Weights of a small transformer language model.
Size: 15 layers, MLP 1024 SwiGLU.
Architecture: RMSNorm before each block, untied embeddings.
Training: a variant of SOAP for these matrices, 2825 steps.
Each number is 128 + 32 x the weight over its row's rms, rounded and kept within 0 to 255. Layers, rows and columns count from 0. Numbers have three digits each. The size before them is the row's rms in percent of the matrix's.

# layer 6 MLP down (transposed), 1024x384, rms 0.0847, rows 82-153, columns 256-319
095:104202151190193143090123123186093150136129152104123155097089168102070074160115173129107102124102129130166132099192110145123140102126134107165102113121122159133164168095172182148044137151120079
089:129152135134106135150143136093089154134147102104136136135128114148133144177124141139159147154170130116070131132172153125141138064137178196096128118174097143098135063069106116144177233097157118
108:086162135110110141144138134140110121121203206135074117089141109106131111139105101145140125099130129108140101135148188126132137127179141162132061151115137144097126070080117085148113139094108144
101:134111113172083128143187104174136134123096139122130127156154067137116112099162170153091126159163123170167108087093121097102086107049168102135124114160117147163083108164110164121122182095103086
103:103115056074090100136115097068148094106138056144155141137159103088110139156169139129159085102149141136056116150151149088096132086156181114107082170120191123118120145147153152122100075095140092
102:126101155145137109157133102124078167078149151127134111139158229095105099108147149198123093113129110142141137095082081113100187083121172134134162142164125122133109129109137100092037191161094137
110:169098155065173146092101115110106116133130110131133192140098156068107073204122115114100164075098153125099097134094090080113090113123120133154100123067165066170147039163156201148145118187129146
089:099167136180134131114184140131123153099097141130090130092162096162126151129069110133200097150080060141100136079144103154168089168112153097143175149126155111133167048077120150089155112108141156
101:179143101137103153160122151204124163077074184183173169045182143101096146131128105114154097098123085121141199125098143152134133107113111085116145121106105101181192087113081129098141194145158087
101:160086199105127135096144156175137074236149154103133145100078125130115218148149122144110094148106205172172137124121156196115137100117138102169085187124100112106165093074097146153178050102127120
095:170159117075098105104113092101099116143110171113139146093134132077163133108136165130158170157133110137125120110148140161117135114187171181087086130082144140076124169094115108062128058120100180
103:141146134112094078121131147115081123112184149169159063189103161100174078124118127149149117121107162113124089126170171136115185153136208188160169124165191125115141211201150121124150083109135162
097:110102128118119154156119147123130115144144169099080101060137149123088115160065181119126163130125143094120129140127116056093148132069188120116202168095146102098102114140093089105126090071129146
102:123108093115129149104127144139168139123066077083185126159046075183154142185103152132161127136138112145141191157162127207073112069131172167180168077133130130113152136107078121120127101154144095
092:067184156139149082126199138118138129141176094121150073107154099126127146196135178113092087109096123142138103144150002157115122199111118159122126104106128197115121127127064094115089158104155078
098:139123120103177128128155139123160167160115123181082096112114090091029141108189157128137136104120169138162124221108142067106097137113154082126134103158176103111102083165171107178131140169155162
102:158149088136117078105091071144110139090169052129140083081156081135150115092147154159125161122131131103159123163132203104073093148118096188053042138105161155139146108158164110156124131135133150
103:125180118051066142160162099084150167066064103117151080161215101185064141134202148141092157103143095148164109133103154116155123176103158107159171141192089047133134174123163075158120174143147139
096:120157191166174157116119100057070087098108132156166147113186149129122080085109137133160129113119198117114117127141121170137084113205176152145154106166121111172079117071155107098101116110148114
101:131174107144122124078100134141151142103145100194191091164155107129143186151144146115161135112159099179193126081097082100134072085151130130158121136108191112191167120138112019086106093179106128
098:118132173106207131129191104119136128122134172119083119053126128157115119092061157079154160162166145153094103148112117170131117115156149159157199150088115106129105108127154097171134109068123156
098:215056152127126168199118122143127060126126065111065120181125142135126136089112155134101129103141168140172098119172120141097170165117091155171171127125153091107103140172096133117065165145094145
097:170064126073129164144105148136134211130154125147093145107177111118183170104149130122131139105141128140118148164166088160147114153123190139112102153127138150140111078187100158137129103109157119
100:175117116105155096108135150129090102107186158180138118170085180133132131083140107168146159094207205097161191184118176105111082113170118135093067100185106082150181168121122104160156149187140100
107:145161053141073118118152081103143155146115123120140115135129127138115098136128112152069097088120095125117123119121082189098160165133146124131131118186100129080148145106100173110128162121137150
105:107115163213116146106085182147095074132098138084124136146137121101098145119050143149156105189123080160093164109083151137146137136139118185165123109147142130162182104130140114134150118198126174
086:162200141108099078073128110145108105116091143109172127177146148095125140117156127142101130104100130152005125169154206090105201124119076164126138141179115147139142158095160134155135151195097092
101:115158161142142103150125099095082155169128108129145155193135111136116147110068166120161137136171107123154142076129092114154092193143090110106147088107178194187144124085166102187130162145155129
090:086109141127102173100164147082114152185122119138122148117066117094091157125100134129179157167098141104149148067111150163151088129145152118086128155174159121184195081143194105124095127171132138
098:128121146113172137122116171100093145152159164122153161125094195078163145104111096124121139091113133166102133106102111075132122075075109081103080124112066174181131125152076084078168174189083165
098:103074069053115128169062130141077185123116112107139143110105145129154156127153110115133125107130161160168111087113101117134174113073080094124154145104178140142101111135171105173128141111115183
102:120135140228076185092126077134074059138113153114166152156147134112129166126165112146068147146138165118139091189149132072061157121100080069128137169114140104091082141149146134101107150072118123
102:198078089174083122132124131122090145110184178149106156138139146108181100151085159142135158127156155067108060079090129103090071216100144194126084117141128125132069104088105129123134100123104107
093:118116118149127140158119143151160054049078185125105089117142153094192071137149136071119140093149177146154095148148096113107134144140091183106103108143091162092118064079158027090130112131141114
092:145096071108115091138126091180085139131120150134113159189073165130123145150161150104149136151148088088127190081074115155173125107130119139113180186117113078068094075085177106103155173193085110
100:200094157148116122158113163152108134164114127199199130144106125132109110137115073135104113133119132108115103103097173170128152099139155077186123175134189105105162165152054071124134132047097186
103:132122096129196183150185119153149082099196173158151193156059160122116172141127111163117093147103170107121115158134152111124126167152124070102076119097160188105148107153106140148145046141132128
094:167125144160093089134110132212147100074183142158108120081104106113083105197144088147105150159185121109155162150196109178133124117087118070090105126122154122140113102062143132102151143087108136
098:097141189117171156111141187093196148102128086170192132157114146070157139175095119117136141117166120132141129165183159114163147151157104131115124149109083128078097160131103077092107170144149149
101:183105114134149146169173112120104132150110102158127120050098134131117138113158094099159129122057140118130146126099173158069109110091094171126228143123140121147137109172140093130138135030065088
090:086118087181123161140126126223150172182110171156091169124145157152174138163120133115120183174167159102147085119144114111118109174182120106074137135118179087105109174084131111141134126141141072
109:121125134159155149139125114105099145110087114133122096123095118149122105215061107122121152119144133124137175127102123146137082156162170117203099174135128102114109136108108140104133084186098118
098:150079132136070137074120092110085138191088118087119132114090153030089129066079158150150187101112170164152150135129160167087125104080086116147143150141159174136149177090086114153171158140155099
104:114142136051083151091113108118118069155123123106170127063140141080171074092096171091138118143095128100100090152095156161120114175159074145120125136146130172151166087100109159106090132147114123
100:115087141112116093101184099104087145194143165114102090107183166091123131151128119158133131227141181094107142151206115043099196097157096078084157129125160091137124087090149147110134103154130134
106:100122216121121125110072161111093151090117178091085184109164175086125117130122097134113083107112137087127120106126114158108144108103137105141237141115124150130127133187121098138112131095133071
099:138172167113164112122138154134119072166135151087169132137128186083117112122147158117189119136125110148062136095142080137176131113112101075152067187165118148097119174125074119121139103129053089
104:175134133171115150129147161174180197117155132098134175136143089160098094087117138152139082133118134091136130101224120103120070142096133112088185158160134086138161104133123158076147138154141143
098:138067128191100152132103142149165092111112111170095104066087104133127131154183078159105149085128115154152105172097116104136184147136132130090143120118121122088128098115105148080122141103123153
084:142133165154125153186167147149145122183190095154069089172089121083115102147097113185198148103130166107156131071070134143097094163141139123084081151119120180112184118161154158150160084066164139
102:086121167071099120129182134128097140119095150136080120151157133063099085138154159049100119131083198109159067088168157156118113116155139092120093139111162135173112088110075151132156159096128146
098:106129156090152063155168139158149149072092180086116178100145139144127133088069095117143130126134114090079167145108137183109157140164127134096102134123144072078131136113128161138184132117187147
107:175085203112138112075114106101101054108143094094136127064136131146068122127122101112149120171115189176188051173100117134115096145224118143139110108147146135136094091118077157094116099109156115
103:083167200116166171089136082117132083117186088080139175106156166114078178128084155173153094166092115061125129106139159127195119079119161142153106102111146143148100125095141076116173125118140117
101:106127101100151154158169172076129108110149129113201139108145144174135142108103137207134075201147147144123161150127123121133146145088129147114126146132097162147122102117137082114105150141160103
095:113061112172173146172099198196121199099128095123184143064091045143136168130172135093147128087086113163084143070093159149115100109124064142200200142119110116131066160157132071131120099143189164
102:174130133137133191112101135117164124178199101103170133131159103141133153120111182154120120155174133178158139157096140123129142053126130115173177129150122104120143114123110132123120128092136153
099:121120127135140026064128085158138167135170072124135160083126096117143170144106154112073089100099084125114130170140088168147067151230122171111154100112167174095146148140156140101120124151100134
101:039096081125132139142182039148144147127118102142103140162151143095135058142172151113150164112126117106153151133119168090139136145097163126111197088147096107107138079068151078097167141195115165
099:158148120115174101135138091135141100141121161148139142127150196109147194118187156099095108201100166123109075095133118159132071189178150110169083157164135117126157119146111123117155120162182185
105:177102071133127143143079078111111111171158123113180136146104128089160140191108151085122095132130150138178107127112171169143107170107113179210053163128153121158146123097140139107144084093055088
101:087114123154118113141156099114122101148096125167154093124136160172164179113191122136117114138124123068101085120135140151174167190084131129162080076151150154083097124110138204098118125113096122
100:106183139180156142180103059109170116115145085122160107126070131130131152169121095125148129069161151132150129118151139140095108074143118148121189102123124126106190123119122098095135087083124150
093:111151146173086137086119122122132177075090131111102144099112129059195125194147116138112112143089097089106116107107124121217127104114134123196216102090112163121150112181103117075123110167164134
103:082077091124153196120119099123165132077125076115174119080113147129107136091131046131155142087161078121137143089169153190125089088129104122096135163090122064096124080195133119081133108149103130
110:102140152145162182151131155141145154133128125146097161126154147116150096122153172112163159109076121102161153123152136144106137129138118070141152157167111147104104141132143128099062159062101150
098:106065123142151175130108143130100090115101082098209099096118096147174158150135146156109152128115106158110180177186215105104141098141125157131157133129116101133153165144122093111108105133132124
096:174162098183140149104085156098126183179121104155168084129125100145195094209138141082144090096149127094079131151077155103078145178126057097131113155158091090113176151214116143064104123110064153
097:139135111141177174137153108128124127099082103148063126135149162141096163092099143138112148161159148129127122092094139127088146121103106151136081126063182116164088211144201164086093206145086114
100:152162112140163107163145148120121110125141146143089073136151124104134098137090120135143069137090125175082121138115133121153166163164129099175125088088083165165143123135108154097121064089091179
098:098114137142111171153157129159180148108159076094153143125108136165080167116134123155138078133134081166086087144124142053153168118115103080147105079138137165148126090175168119106120113126130125
096:130146150136169122119156110141097127132174116167132152143161154127115126153119099128158134078147058118122133093118166092094075140106117149069131135133166115144151196176153087138138184066104150
# layer 6 MLP gate, 1024x384, rms 0.11, rows 83-153, columns 256-319
096:137133116103057078093174054075118148143115136136069178109125151119191188168075156091100141116054101160174125131135152148052076071128145133101133119071112157130185156092167115111129181126148099
107:088144112079091113154184093128122116109106133150116106086154126104074122209114091057155127132085142115087120091139164120130107098146129165093113070083110164142104158099121103077140170129159102
096:160074134137156148102149139120149157113185108173078099151142173094182133155071124183134153156166104114152159092120140138091107043130154139124119182117173118154154122150120138114130161110129134
098:120069122085158099154125140095077105115131127058060107116119107168067169135196121134136146119168100125122085088144082100093081093107234102142079081097108144140132085128167098160117141076094163
106:088164186127158112165102173152108160168144180168133138058161118140155139131133153129136095078136123080088219129167154176154136160178162076106103077059089106135058142137153120094184107100156119
099:130151104149113191161161100125096090057150078100170132130041144167128125190119118090152100168115085139108135132129086099088144088118169142198131167127141185093111140154154126086090150131114123
097:127124183128170074167161141128189170167135170153133142081106118133137111101132093159133144107117123082132103142124147093118119132197099116160111112090132162115082114102188163059110129118140132
090:173175149173129130158093102135178123100109114129052086147080114084031145112117121061156096125144119123150096146084109095151149081135166124059127141133191078193132164082140160135137141156112115
100:129057144132148135086138127095185138092149154119145136124163100133092140133176155161129129100144156156135135150076139179129140093149123181144155219109146051108160121149127149118147100108167120
100:137157159151148157142091107117127117119161173104114117128116102147079139106105121155123137150122134092147100157059122085133132158119124137127178108110125152099169157132171128076146147176163044
101:167149101144099176179138156130117114137129110159073085088116156154109080101167136129109110163131086130101071125077087098183118157145138082107097217142118112126165098116129162059152163094165159
099:112087161135104133150127138107125134144125110107129087091142118131109168132129075065167106099130141120154133134117106091108115137122091126142133123113127131121145188118179080153067154093147086
102:124104124146192144164147115141145131052126101101136044112149137100115172153138118132146097139153113116119142157159118154102121091126136135113100145151207196117121118108127059087175126130129105
088:149045177118106160160066104147137166058130122107111130150168126042141100131149103121135100128163108134141129105064143097143122147145129147106095135127157061128140163096134136111186191112172158
101:121133071119110097137130127169148091162115107124177106136175159139191083170185160131165124116129171067102152175109154137177113087079097150130022103119164190049167122148155156134106131172142127
092:121093097118075094097171057102146141082099092095092161148114156174147149131137160190086104151119132111160098078172144099068153137143171167144091081141126139133158102121171102097106157159115106
098:110129120122032109162160052145129155124078138153149083142159196183116142127133095149121111098110124089132138112132112152143166149068113091082102110141138133071103141131136123136114173112098135
090:055097094081139149164091118158192078096119116092130117071119129139132182110114123131157145126114134095105130080056130069116127099080122146088133121124161092120136145082088133146177156224080197
098:085153114120135083101138090147103120129154108167133117128130118130161194126104137149112092149098170150215184166089089151106123104126043139092146162148166107124104169053119172097109069092119141
105:146078069112063112151127127159127227152094105219091141159149154183119135220177142103153144133133136142177158099155142110126160080161145130076082179195141116117154117146172106126144159122120087
103:202171098114120115138160108112129138180115107125125105158081126148153104130107123115139129107142174143173158138159101126110061192118148135110102102152127172131174133085114187126203089138122123
101:188166083123089077119181135102065149161125114153103087117114162173187127084125163179153180186075092096142109124110104124120101128189139150137147120110187169112103095173124086147188071152129123
092:143105145177137152069188117183139092138127155139077101120158112165102120155096118096126162123115124136164115132145060131130114105102093158156158121155114179127075129137191101051123133145170159
101:120174106121152144088174184118110103111154145110164133133207192064170104119096139147065150106098120136112157154150114120134116144138128099169079078158120128101109079200168119152152123156142106
102:065141117106125118133171098134113091098090136103119112092134194109181110145115104151119090155113065105077116072121134125182114102129137094132092160168084090099106150165105074143127069143187153
094:073074107186112184173117126135127112208172127125070119091137075149119089184147112173172160125173132089217127058109059104133113108148121150103099162132105135106156124138115117144163106136163146
103:138162153101203150163065097125160116079175128167125108123117144136164192107118103110107158161108113119134166145220119172109094116138107167129071145122097138147124093146119170118129101109149137
105:122049146155095124087105109120127137164116132148128059090168145150085087193126101147178166154095160143161180074130093187189128112146161188126141096144110124179136132137150130096116101170110101
094:175133103166093117126178162168081169131110068120197115134105064181121144123064103145140119113093115171146132095148150152117109140106147131116085170113109129168143099174114114161122129134141123
100:097149073149148086160132168136122180115166155151136077136199071132174164169104144166150140148117121071163154071174093125136138162101154139046150182094131218161098126115151104113128118158095175
104:181114146177068151103146103099128175176179116160124112100152165120111112140173140161141113111090113140108152103138103135109089131146106122070122138114121112180130082088090067067153103097122135
104:112133078131118075150098162128137187080105185073120115132127105120134125152100158095120135109125064157155150064131182153088158109098069131144128122140107112133136096097090117097120100128140095
100:154163119157120125144103185164148106071108139065101122107171183114099073154109128158110122144094134125109055151178109148145158114131167077114123147140146157154123145157162090204109118128138198
094:163114129109106137151100127139226097122137100095060127147155083081126142120149139117122139122136100134148096132084111119175122101109100126139157149096123138152128161142142166118099142155089095
106:136128168104143094154133116117152073158151085080080084139122136127159132179149099138152092107086097161120061130126145173154148112173164134144075131109117117150126127120195115083116127104152139
101:156149103129151122177118137110075122117144146164125157136123132125113049111119139136180117089132134120124222132105082160086086173177115094126124097138086167105054147156100148165095139135091130
093:132128102179139150166136100160098100057152140174056108093122105091117135184114131134155102157136131122096115111177157117100110126188138110098147132208119159163159129087118168132185114118120102
100:138128099074103102083193096139171130119120118114123136119174120130135052168116083065161112114119152117061138169089122170157097163118097143165123114125111150137176155137175169156134139135126114
103:080096185129150142123182135117138146134125138135117165111132095204152163072141126136110118136127166098145154140174142146126146105225156114200093077134134112117121103116165154152126140085170091
100:122162153141124148154108102171148131140189148133144194092169169148137131158120168117118066180121107146144076137148139149172160141107130173113129131141118134145133138160103137167118067102155157
097:100157140142100090137174160088129051111080164021101124169175153097144128080047115085151079120133149119106140090156096064137146182162114092142080110164079122133124154161182115085110096123192124
100:190116156070126136126168119176172183121163122080140245142113148087104150151086145126176161166135169127121209141124067186121094098135109105141119097124107133182075118161125182172109081090104153
109:124093149123190159118153121063120127082116113105096092127115210057114150101127111096135130168110124097144096171094129111169105100166138108129106137138124149146118108131131105149153130130109111
103:130038126119114180142191189013129059136190147106137084171147166165133116150134123148162074119112107151170137163127107157159150164077153137093112134153144120073187142175112130139140049119122119
105:146131144127191175088113101178172052188134131118102121140125070083105123156136152140139093119160126101078126142102105085180139165156064172109103084084153185095155171079151189118133156105096157
098:153196152175131114122131100144142101103139135123140138129116151129112154129136186129108129073158133125185134103118115126068114154156079109172138149182187107141193158128073124093052138070169106
096:153151119152138182111116132148133076100187151131116122123102084128168115159127167166079097164097178154131075080113132159086129206142136127117067134114114149156173160173145132136106129110113108
103:099056071141118148125139143101066095153102110179106122098131138167092057136192175133149189106152180127134104127090184152137098166094175154151172144149140065083163107093143091170116096142130131
101:135132088093070148168118149089154168110115112145120108076180117180152103170095185132148140156132076125118146156133143093171109171121138175095123163131162127160139127147131148176072105107126124
115:137128178090134137122157136114148148124168082115144154104145083129134127135090145107141180129142058126071091143161152133118107145202190156108090070122114158119109155130151092144149086142154161
104:186144136155096152132116153108082074115091110094116113126137135133132175115139121138125151137198104108132088123169113129084190111210077173103163040164169166098138115150095082150126107154186113
099:077090163085136114142132154118131094111125150100059097135138206109102136122133149061161139150106160154134081156147157187085072114179153124109074139105132083115146099082051089125087125136198127
097:077112146170147129164115162127126125110126144118156120098099140078087120143097126171148115131134142133149146140105106080143161140129128149092165111092130117114100151142127085118094114088098152
098:084151129126172149152127096148093147133182137113070160169170103162171127093165109105153073089109117126152134130072121110106118079087159124096156161136134180136105099106167106151130115124111114
100:118159090146082099181173091100113184123120153196074138113151140107096149173080136124152153117150139090126121187078134143057121107094138193091149137131155137185091097128110170155115120102070122
095:112146180125177130102122147092121148124102138120156094135138132112126125119160182095173144057118166127128149102145129177070097118121126067136111122109126126144121190030114128109158137080125104
105:119115153173131157133123091115141149092143161111088122178156145148079142188076177146156132137092112152116102132150119136097128139146139127133158136167124052107072147137102187073136086059189146
101:115074160121121208087115145143118118144064158093130179153086141120142121150147153080152233095095179169183130113115144110140158154072153123094106146136144115110128144117105172081112122159152148
099:129118149150190120137177110107148109122116134140122116179110095111134145126108081133120079163120131175103169157111158136171149085133126142104104116154179112075141124176096159099070157162122083
104:135072171073144125121116112073102216132145108138097140131204181100088137149110094168105121113163169120184099111111126138156116084129083113119178066115110184095198121101083103129083074163131132
099:128061171067194124130131079128064098158154143152157061131106159102143110159151125114091126148105142077163174086146087136116116196134137120156128096126145139158111068109124160116184152106161165
094:083130131171146079077169152111210111121131108085140142185172120122063085164162091079118177143125179094184130098183138115186136108104160128076077102160138133116164101105113121107072175153084154
098:102102085134088131154161135128152107092110094119144119082123112114038159141120146097092167133143189129123118227161133100107138160125179140153163116090076128161160113145162140156124164101174188
092:095096168129063141122104090151180120093150139164164226164096149166157109118160104171199120098158133132133163118116105132127067091137135095099189128121130122097125094138132202054070089101122089
099:084118191184115118134080142083111135083153086119106087134168106152149131161167088164142113142083099106133124065099134135181133097160138119159126165102130068090074097155102129110126161086149140
100:148144125186171158144119142065131128086092187193177120161086188114078091171111044074091140095069091105132115076106092140113136161109138084145154099126133162113067112093146117101127074087154120
102:090159134096120123148074123056127095120092124137102151128142105082144133152133108148099129122115087192173123104127094115122110174119089138116132158121101068104134075159109139090150081112093145
101:152148134125126117132187151082089146122126209122160120164099147100112155157130081114153161172148135094134140107130153103124084157156153117104096154112119129085168144129111057120117120146123064
098:161173172087129102128100086120133124121118124163116100058135097116118103097179112075139137110129096120151156074139060110110140136205157118108109101095097070123122070127131141157099118106167102
096:104103177140074182111092145137123134124157120130119091120170114148119098140110136162144094138133149124069139171157135146129148185137160131108178095078165114182163147087166125152127100075176098
103:144112127112083039156122163182090089094081119063107130065099090158153172134037158092158121134191073113149104183124148080157102200109140146125159084069193099150086128154170081143093113129143161
# layer 6 MLP up, 1024x384, rms 0.114, rows 83-153, columns 256-319
095:101081170204107116153167083144171101161165121128111127106054122118118121163152112108124143168140152110154172126093100131176113183083099099140161128125093111129194146155141141131138144128182150
100:126155127182125170092119169129141141159088114129036090101139147122077149209117110207157093137145094136133133099077175115155070130162156138122118152129197180161193132146142119100097125070142124
099:160141111188107094115112126150131154134122102155122079153044111190101167137075125096104147201160117154186086149082137146084130134128152125110160154113115160152080135131155188176220090094095116
097:181132142103130170108130154133156097192128098145215082122138130096116141175142160116157096131135149160104137138164062105079075080112183178128169179153193117130136154146158148185133135116113122
110:097162109056134075192124132126117113157123111130138069128130121138145123125138135083151142170111110074163149099115100158078117134150116139140142146103122144124078068109148157144136191106100101
103:121111150080111070147115102063105088177142166094140136058131105136116090152160120107133137108142164155066125161138151081104159166101100182133077133127168118109101104093201133159146124130157112
095:056160167181115137155121143067139126109145099096136040155155164129144154117059235078175093153132116134136124143197109136151162133180124087115158196202068177122115085097099082112129128109119161
095:163139112095097126126091139101109108094116136125113198095147121096140101128140159132142102088115088143126131146124101062066116087203139102129167127125184166111158096119112114119143089107179146
098:127101165048122127174139104069138095144144119147140039099065095164121116128093139132142160128089128150123147101124137159156143149074072185176107211117107131118116155117083128179031142136146130
100:067103082141141165162158173103138089172072200104090113107091169117097135108121117071126136114142110158156127070073086140163170119166160129180170131151143123133148148124084136099099106148109111
104:102153134104101089168206104146165118120167100128089140212073167109105155153109154097157098152168173061101101124152188166091119132136133146138081112170140104118155135088087163075135132122087120
098:049146122132113130173107133127147110114113093150122097130122095157169090128172174168070126104153111097150178161145098094150084129121172155083123101110116012065186154098089086087081106129146183
104:155127110175072084084090168155108099152151083106147150133101106187131112146081106158177111110135140150088129113077131072145124153126179125149125118130148111138071166172130139136135127134123114
092:115119130125168059081147134060160107139165168086115176163087137085090162127056145149122111086124094120120137105148166108066126099120146119112176134131152166115157079092142116100087112115059161
095:184125118137158119106137092126151133139082147205127122080102116129104199111164141097100147132139106135191134132108128121137113230140119102090169132166153118196191081132154112125133158097122132
098:107155102140080098105115154104131131092158067122108178149083138150130126081132167167122146094178084130157172120113163148105149155159088156178122094124146134153154043091075163083087107162119098
094:090097150123110133145199117142108130079134117087152112131118097123142074128110179156165109098131113194108116099107171101139124094115150139057086161100157164063105132120144189143089151111140132
093:160141118203128159146147135123136149118109087155041094127185183097124159079081076129062124149103141170124114128157087132133101155090106138141109129116127120072094130163169112163128110160086121
095:096096150077107074101093120115186119187101131122104145107116124130143201109097153106119072098196112099170120138093100139164151144144113111084169102167121127160105131117100043134148103148160098
100:113171189140167167137124132118122066133134131167146169169125055156093133165160154093167134103117107122109126167157153124124171108098067139104112122105185131142155124113095084135079136140118101
104:168106113137132142190108085165111127124123152148106098099077129091104144153141191161176116134146115085139085098133137128147119089165135134135122139148128175111081138155107150080119121122109063
101:141178154162131120153164121242157035121117131119101160171166205150134160125143126075074136105109099147143070151121147114119084157148086132118165164186111117130073111113145125137042174103151154
098:175154168159124100161148109114137159155086137090143148098102115091175146115156059125174127170161123078148164191084072103129105118125122134125115107083091140151091148148136102170158116179170170
093:146107099149100098109092114136150120118198130130103106165158152145139078095065118166111136171152124182150116140138084140149101209134157147211141109095095107094131061118156122152112107072155093
101:086181091174145150133137152130124069144136108076080082135129163189138104130133103158140147129163043168080166128149130135135082093098099131140100131156105048085075173116111130121081130143140216
101:117110080155127174134135113113208131121171132089152120081135151131074036158095150128162084133160108157166090096120081172157090138147103106110157069105194096183137108145130084137106117092145174
098:095092145106075109134048118138103131144153139199151115136084071094119119110123127145127165169134102134043119170194070138079128133177097145073168121138163161108084149117136129162162156171106137
102:127184121096111139161144076135115119087198106132100166147142152127147154070131112193093121156151117074126056177167135105098126082131154123086133118143061149137123191076160124166189166126124157
099:122140135177139159115118133107130159181155106138079152156090099099168119051145162132087027172085142197098105142062131084125112150093142081097109089086088126112194081101091062109150107086176099
096:125174130099107121177145118131183133133075077104122123132124106145163147051210128081109112101110113123195132098118122200130185150083104106131130136159140166146101195059153159144105140149101200
103:150173117112127129142144136076079108122092159087115110101094121168125208170147157125098147119183121129143122158112129124154163127104108101160155094098126084091172095125185113092122156076092120
105:154074169148156128158132130169206127068132134088096118170154149143146142138161103119136173116161193154106125115137097148173133112123143142123141071106180106116075111075134043159093038142132165
100:099137131121079098075128159108141112096105060172173111136105099103184155139116160143126130071132122096108104169145112104087182149125173065176076111124084104181191198130097141172079108165117104
089:136131116140130111154120144158150104121117099160126113176206093084182105196177175097198064075127133166165113079181106062121179110142132153093147143109094130135070100200083226147122129162109101
105:102123088200162120139124108166132132126098149156179093140173128116106141110165076116139143135110155131141153169177182123152110066174207135148173079110152091121161146170090089088162140160134110
094:120118155032147112130133136153120121124145144140107167080147137164143148125137157154094126152134165146072053110093136178117102170103162140123086125095162158241179123080183138155205086148128125
095:208185128138112132129127153059103153145112144080150147092169109113083132149139112154167076097114127086069151141065073145137067158101121097152112135137142096123168141120076138190128092168103074
100:078181076163120172159113109145133183126140084067151183191109182090156173097146116180122187201115100132104090084119040149107138139158152145075119091068096129153101172124077124134160118148184156
102:095150142161137133094154151136183174124136113167126179122097115129153149096144148133087126121185135136097114118101126138147110204130115149169112114151157087128094099165062125176151129090122088
098:089117097136220158138100101136169138063121167151142192118147117113126160114123142188194106120134134157130099132119192123159121170106191142121102143140098050142133150178091107090110133149147107
101:156141153116091134127097125106110095148125112151186040128148085161079134174127120143152144142157170150111176136123131226142149120170129180171137166084142089131106154107082088155150120134096127
094:129169201140119134153142124102113068120178189124108055131093159144149160090150109130112141184138110103124107104070087113146111059092157130072124084135131155107043144117075141078116108149085125
110:128158135137120102069128118152116153136103125129153116125160099119116164088170146154142129100101157141131105135096141183169125203119131112101111083109187168149138093092135133141092145176125097
106:103110181172131095178127117110123086167189178137110065121123097119148123224114100098137077200168155145096113136129120129104190140140104156142148067162135078157183118118142087122142122182124155
096:143095111063157142148053121099119169071159190145105182112133134104163161147115117127124122080128119098084144117121100049187150092064112163123155133138118140120149163126130169132122139087145096
094:065074192076172104137202126094119113153107118120130105117102116122174074181089127063162140153129070188102140100124142136149205144118132132120138162073098110164113185133153102129159102159105068
100:164143123122059198111114127157170146187153105072080103148134138137143139122126133103122174133170144141167132137138111167087170113086067160147167127220148110108175157090067175085132136083137154
102:124120177135118060117140135165103130173110167109155090142097144115108104126105076137094132139139145103132123148108159124174175142105178175095115156161134139142159138140153145118195137071140171
112:138142159174129099094115100122067068164080168099162189100134171134126129141179154068125136088155144188058157130116148125166172110153146136130111121088080166087078106126144102125149161138060131
114:143110136130131131189176115161094179154138174141092112101117149110102159110156079129118091151144104107096141083098111151159084102117112171159075148184149119111114143133108156063175143166096147
099:141154136169168096083201121139106171146146142146071134095134095162134118118134108128134139075160133147130159105108131079183131157152090110083169120144116113045104146149154153043121111118175137
100:118072126171126100071092116129154158133141138099103134060103122106131160125026104100144110170111186112185130168127142134133117182194150144101127139130099114110119099108101118062115089130165078
102:114179141141196123116104108089114103094153206104129089051163148080129135138149095099143103119119136130157128138154135103173141117129117136089130160139137072140138121114064136149130109120123118
096:123095081123129112100120127165093136115137128120131130146125111075069097182120086112109166105121107127145097091093127189091103135101111151135122104127131125097142141136131123150109148164129151
097:155137131110094198131090141128163146161169155165165080115130130091100089115133180126044134103100197068084077144120111174119103120166116132086117162101153109179134136087125122136161093110206064
099:101156162161110084126119124162192143137176138090105111129157158197145095145193144150138110143130096173132112097118119100210162055146142164089077165148146153152087119073096128126132117112121144
101:107117159149139081146110123142153124151104111122120108119136147145083119126149135108131119141078182088077137160112136138082188128163159161152173096050168038108183093185097136085107147159141164
103:124158091080132098134121132112158101120176150072155188133129090172079148131123060167104144106163129030149097181128143074101105158147129115134155129084100181108159161189114134167171188113138103
103:108143135136142144111100125156118124129138118095127115114156185080138113140142127115121134066089107166126108127145135114087110130127178119122108140098143134159121085159143159081216123138162089
109:118087123110121205088110095203106163114137137118164074141114070052135143168127124124094096190114135139121165089150140181109129085103089072123105091130188167149114165092097134144150127100165108
098:111144079139133147134159121130087103165075154119155145109106122100086096177153167169144182121092103119125133132143101094113123122176113168125155131114145131109132149172115108110120106104157103
095:116199102177078092063139164131145135136154104138081100209089086112136089129091134133165091142106103102081160107119066150118104142105103128135175093134135126090141097097098112127129137135076120
097:113088126177069124113094123145101160157102153098123138150156117102111115064129119136109126134073144157114152123207063120147087051108168118108093119131111149155121135109136129070097123146147116
094:147095116177125087137085158143129125080119093116120128148131178132122121115183138111127227163132057114103081081058120120144145113092116082116129140138148135119144112173086149068114086074069104
101:152128119117170141153209177108155181164119139132185060124138113099168109141145135136173169094162119165157155152135126130108099114173156136108149139129106149114104184132163164115106111047124147
097:143118132124092120069163093137109158145165127123101130144140109097176160132090095158134131091178151098093114104042138119184156145138122069173080178048130123154093133111111134130136122092134152
102:139131104105137149155156095151123104081107128166119102123083218166160108096113113136063132136132142087095177148080079092104127155149119122099145055087075132070127163167153098132130123189094124
105:142102104181139120127116140145131122098129185148155094126076090077097150112151121102181137152111147160103115113071116149130092151142107134092160141142128105130145090135104144127148107135094161
097:102096152090162113133121162148103076144138141145137097143130083134182089158132081156156109147134079134164125136163120092135151176105139156110137127151113152115144092086062136130079129105079105
098:128119137070132165156168098109065101152093143135111091121094157125142137154178126153078109103052120128125167121142139102184117135145170177192074136120099156101085172147111173147105185128165148
098:141138147135112132082170160150133134083080157089128133097121097132117170128087114053160136096157055172178145141145113113121179153115116131103133083128171120131058142195139107084084153178159196